{"head_dim": 32, "vocab_size": 16384, "hidden_act": "squared_relu", "attn_scale": 0.177, "parallel_block": false, "init": "normal", "init_std_qkv": 0.026, "init_std_o": 0.00532, "lr_mult_o": 1.42, "max_grad_norm": 0.5, "warmup_steps": 465, "schedule": "wsd", "decay_shape": "sqrt", "batch_tokens": [16384, 32768]}
Each number is 128 + 32 x the weight over its row's rms, rounded and kept within 0 to 255. Layers, rows and columns count from 0. The size above them is the row's rms in percent of the matrix's.

# layer 5 MLP down (transposed), 640x160, rms 0.0776, rows 601-639, columns 64-95
size [108 111  98  93 100  89  39  94  94  94 109 110 108  99 101 101  94 107 100  97 106  89 108 105 102 100  97  94 103 109 101 101 108  98 102 107  93 115  98]
[[145  54 137  85  46 133 197 138  89 130 150  52 134  95 116 127 120  93 132 153 147 193 114 163 171 117  82 150 164 145 163 136]
 [159  76 136 130 107  96 120 112 147 152  82 120 185 147 125 102 179 111 146 117 152 152 151 153 144 135 154 181 106 124  94 104]
 [140 118 167 121 122 111  50 140  95 134 125 117 163 134 147 145 132  91  99 152 115  73 125 133 117 101 129 184 177  67 158 119]
 [158 172 194 131 121 130 101 116 123 119 105 147 136 133 127 163 176 140  92  87 135 124  90 111 145 108 136 111 119 176 144  95]
 [139 155 150  81 137 112 104  80 121 158 152 157  12 175 151 129 128 166 109 139 123 119 117  93 149 140 143  84 124 132 108 178]
 [165 109 158 110 131 119 115 153 135  84  84 129 175 130  94  56  76 137  93 140 114 100  91 133 159 107 112 185 124 164 124 144]
 [160  95 129 110 120 126 177  73  93 117 128 107 107  56 160  96 109  92 183  89  88  86 132 146 160 111 183 126 185 156  84 146]
 [170 159 119 119 146 129 137  85 145 143 103 103 145  85 131 101 149 105 174  91 123 133 117  72 139  96  79 169 144 142 142  87]
 [150 191 119 144 190 233 138 113 164 150  98  87 141 138 100 131 123 106 147 143 102 103 141 132 153 152 129 139 149 166 143  21]
 [204 151 176 141 120 152 120  96 118 158  94  91  70  74 111  64 130 162 105  71  92  90  86  60 248 112 132 131 185  82 110 170]
 [ 90  90  96 136 168 193  89 134 124 133 150 158 152 102 141  94 169 146 133 156 138 143 129 150 118 107 118 145 147 121  93 160]
 [115 113 167 175 135 125 117  68 110 157 133  96  58 107 143  99 137 122 117  80 116 132  87  78 222 129 126 182 142 137 121  70]
 [173 125 124 112 154 165 115 129 116 149 128 147  80 137 130  99 117  85  72 163 165  96 113 149  89 137 189  98 114 162 104  84]
 [134 174 111  82  52 174 100 136 114 153 138  88 193  82 119 107  88 159 196 118 142  88 111 113 136 140  99 120 166 103  81 171]
 [128 121 146 160  88 122 116 146 111 105 139 117 100 117 142 130 141 168 149 143 154 159 137  95  91 120 161 141 102 162  99 108]
 [197 111 146  62  94 148 101 145 128 132  23 118 163 123 124 125 171 112 119 126 119 178  69 144 175  83 108 107 148 153 126 134]
 [150 188 103  72  65 164 144 146 128 127  77 151 157 154 165 147 102 179 113 183  85 182 172  91 155 120 127  98 158 130 112 139]
 [178 142 122 103 113 131 124 175 136 146 110 135 166 109 135 124 166 118 126 169 175 156 165 126 150 100 142 180 158 214 218  86]
 [142 147 105  92  93 176 141 164 136 135 106 127 149 167 182 154 112 130  90 166 136 127 137 103 156 195  92 131  92 161 144  73]
 [119 115 185 144 113 143 103 158  93 171 163  90 131 146  93 177 130 153  64 127 149 154 116 170 148  51  94 137 157 108  96 103]
 [101 123 177  98 108 124 138  91 124 139  75 123 127 130 179 117 157 116  63 173 157 149 110 193 153 131 147 108 125 139 106  79]
 [140 131 185  85 169  89 173  90  99 118 142 152 131 126 125 160 140 102 146  91 117  94 174  99 168 124 163 124 141  93 118 161]
 [182 184 163 146 118 154  80  46 118 122 156 162 120 112 169 103 159 132 129 136 119  76 105 183 155 128 138 139 135  72 146 116]
 [168 101 125 166 128 117 138  39 165 139 126  73 128 104  97 158  90 161 106 120 155 133  61 148 141 117  96 118 140 112 166 162]
 [131 110  95 112 110  97 160 110 107 146  98 132  74 123 148 172 115 127 255  91 160  73 113 143  97 120 143 147 100 203 110 169]
 [ 99 206 165 165  92 135 155 162 120 138 121 188 132 110 156 155 132 130 162 165  87 120  97 142 164 141  96  99 203 142  82 100]
 [134 121  61  78 102 155 131 105 116 104  41 172 146  91 126 117 112 126 155 150 139 117 148  91 128 127 200  65 111 104 149 127]
 [147 143 151 151 136  73 160 114 154 157 116 115  93 103 137 153 170 131 183 182  77 164 101  78 156 160  91 122 137 105 105  72]
 [131 130 142 131 120 182 103 113 113 109 189 115 112 122 154 130 115 131  89 101 105 107 125 112 120 135 105 146  88 182 169 110]
 [146 125  65 159 154  85 166 105 139 100 151 116 137 158 130 152 115  97 101 106 144 143 156  91 106 155 108 156 148 120 100 135]
 [170 137 131 164 118 175 141  94  99 153 139 142  92  96 153 145 140 125 184 128 106 103 150 137 150 138 110 156  85 106 151 113]
 [139 163  97 182 105 169 108 156 104 138 202 106  67 148 105 100 134 173 111  84  81 198 124 145 132 107 151  92 189  99  99 103]
 [149 128  76  91 133 135  70 156 146 108  99 198 135  93 117  87 159 139 105  87 100 116 129 107 167 154  93 103 162 158 127 163]
 [123  29 112 160 171 175  68 106 189 105 103 180 126 147 203 133 129 119 116 118 148 133 184  81 112 136 174 139 134 160 162 141]
 [ 92  93 138 171 154  73 139 138 187 120 172 111 118 161 136 122 114 109  70 133  78 105 159 105 111 177 174 137 123 114 132 132]
 [159  62 164 109  66 113 120  70 159 103  91 110 198 147 127  98 155 111 198 116  89 111 164 128 170  90 125 147 145 125 168 156]
 [141 115 150 178 139 158 115 187  72 159  86 117 125 108 130 132 152 145  97 153 120  66 107 210 109 140  27 129 142 129 123 100]
 [165 141  89 102 117 146 134 113 131 116 127  76 142  50 118 129 136 189 162 154 151 127 176 153 134 205 137 136 149 180 168  89]
 [107 110 143 125 138  89 191 142 217  99  87 167 132  96 146 104 156 130 130  93 119 142 176  76 106  97 140 140 102 182 104 167]]
# layer 5 MLP up, 640x160, rms 0.067, rows 602-639, columns 64-95
size [108  99  92 101  92  51  94  94  97 103 110 110 101  99 102  95 112 104  96 112  88 106 102 105  99  97  93 104 111  95  96 109  96  97 101  94 111  98]
[[101 152 134  99 147 117  82 114 136 156 191  94 160 140 126 131 158  91 111 137 115  77 159 159 109 130 113  74  88 123 161  85]
 [185 144 135 211  87  47 148  88 164  90 120 163 104 149 100 185 154 123 135  56  91 135  98 128 105 125 110  63 124 155 149  91]
 [ 42 106 178 133 133 173 139  96 171 116  97 112 183 156 106 166 143 130 120  91 186 128 146 109 123 118  95 184 158 119 145  71]
 [113 128 131  54 115 113 101 128 105 174  82 100 188 188 180 147 122 122  75  95 121 121 126 123 128 132 130  91 100  59 161 173]
 [111 120 119 112 157 105  89 176 121 135  51 132 125 130 173 122  91  83  66  46 132 153 130 131 132 181 130 122 133 146 122 140]
 [115 136  60 135 131 185 104 180 133 100  94 163 166 130 155 136  98 139  80 101 169 134 145 142 144 109  98 111 148  86 129 138]
 [132 175 148  82 171 137 128 134  76 112 143 126 117 103  80 100 151 182  60 136 166 145 107 156 114 117 169 136 154 129 111 100]
 [119 206 141 119 123 108 127  72 110 168  92 134 146 113 107 150 187  95 102  72 148 184 101 110  66 148 116 114  93 123 146 101]
 [186 170 126 175 171 105  84 101 106 100  58 160 165 138  78 112 175  60 118 175 133 196  84 124 124  98  45 139  32  95 158 108]
 [178  99 119 111 209  77 107  98 145 129 123 134 198  90  42 161 124  96 123  60  88 127 181 150 160 117 137 164  80  90 110 143]
 [134 139 138 138 132  85 117 163 120 104 127  97 173  91 131 178 100  34 173 119 109  88 145 146  45 189 135 146  85 159 183 107]
 [128 191 129 143 157 155 135 116 103 127 139 109 110 111 112 162 131 154  83 139 138 154 111 209 119 161 129  90  79  70 134 125]
 [123  84 113 111 173 110 119 106  92 119 111 122 143 109 145 167 156  67 161  94 173 105 129 143 134 132 137 178 123 154  80 157]
 [128 117  59 109 122 120  58 132  62 137  85 134 136 117 161 142 161 107  95 133 125  90 123 144 166 151  98  91 105 107 144 106]
 [115  91  85 169 156  54 174 147 164  68 144 138 152  50 110 149  92 118 162 130 243 117 146 154 140 179  62 144 102  93 124 139]
 [110  99 114 144 148 122 143 199  97  76 108 109 114 115 122 109 135 129 146 132 135 174  70 208 140 124 148 119  91 101 111 109]
 [ 64  93  96 106 130 109 140 115  70 186 122 117 119 185 115 160 162 134 127  94 173 176  76 131 107 106 152 170 113  80 163  56]
 [ 87 126  99 102 138 100  40  70  84 119 100 176 123 170  83 126 128 116 143  99 122 135 154 171 145  94 127 136  69 114 131 138]
 [168 166  87 130  75 104  80 150 152 136 122 136  98 127 168 167 147 127 146  91 128 123 160 129  97 160  86  97 157 154 146 103]
 [111 147  93 121 137 114  73 164 120  51  77 140 104 142 121 101  95 141 105 137 138 195 152 143 161 116 138 152  81  64 145 117]
 [152  96 118 193 157 149  50 168 116  92 150 106 135 138 124 186 160 133 107 139 157  91 112 148 133 132 107 176 114 166 149 148]
 [127 154 136  73 109  86 140 129  77 140 123 114 112  86 153 126 145 115  92 107 148  85  86 130  64 171 125  81 121  94 129 168]
 [106 124 127 132 188 102 156 166 141 122 145  85 160 147 186 127  99  52  66 100  97 124  86 153 118 129  84 143 148 138 118 150]
 [114 193 103 171  85 141 125 140  29 109 114 147 126 111 159 179 157  94  65 138 123 160 132 119 113 142 121 109 130 135 137 157]
 [100 163 121  79 157 157 120 149  74 128 153  78 141 144 138 105 210 105  99 153 109 122 131 122 170 102 104 141 149 141 141  83]
 [138  96  98 105 136  74 145 117 162 164 122  87 122 133 146 156 137  78 100 114 103 166  51  79 105 164 111 147 142 129  67  81]
 [ 86 127  83 123 107 116 160  98  77  76 131 123 111 143 109 113 180 164  94 126 163 153 152 126 154 130 107  85 102 124 190  87]
 [100 186 123 108 192 121 118 115 187 151 133 121 137 119 131 131 109 113  66  96 100 167 101 106 166 114 121 117 129  31 110 123]
 [ 90 150  97 149 169 139 140 174 132 138  93 149 183 188 167 132 119 118  95  87 114 132 159 143  62 176 139 182 141 132 100 168]
 [128 137  93 132 133 168 159 193 140  89 136 106 127 196 128 121 115 101 102 171 137 145 137 133 162 136 111  95  55 112 181  85]
 [150 162  97  80 172  49 123 127 110 139 124 101 104 111  44 134 193 105 146  79 183 119 108 128  84  96 112 100 130 153 107 163]
 [ 82 188  95 105 165 140  83 150  97 120 104 229 135 147  90 124  88 107 109 141 186 129 149 193 133 106 111  77 150 119  86 148]
 [ 88 174 117 119 140 129 100 136  83 116  69 115 176  93  56 131 165 129 121 133 173  54 157 131 113  97 124 153 133  99 115 133]
 [128 118 139 162 153 163 120 112 137 153 174 120 118 120 100 136  97 115  84  72  96 229  76  99 129 104 152 131 162  74  94 122]
 [193 124 123 130 196 107 129 154 139 120 142  90 156  63  75 188 132  90 143 160 143 129 147 150 154 133 121 178 119  72 187 113]
 [157  95 120 136 161 135 143 167 193 157 119 102 141 133  92 139 186 125 132  77 137 126 118 139 188 167 113 127 108 113 149 121]
 [132 117  56 113 119 120 126 129 170 133 102 123 106 113 127 133 123 156  90 162 169 125 126 162 146 123 140 162 152 144 118 119]
 [139 151 113 121 129 140 112 131  73 144 121  87 137 128 126 142 114 167 102 192 187 124  89 151 140  99 100 123 121 147  86 155]]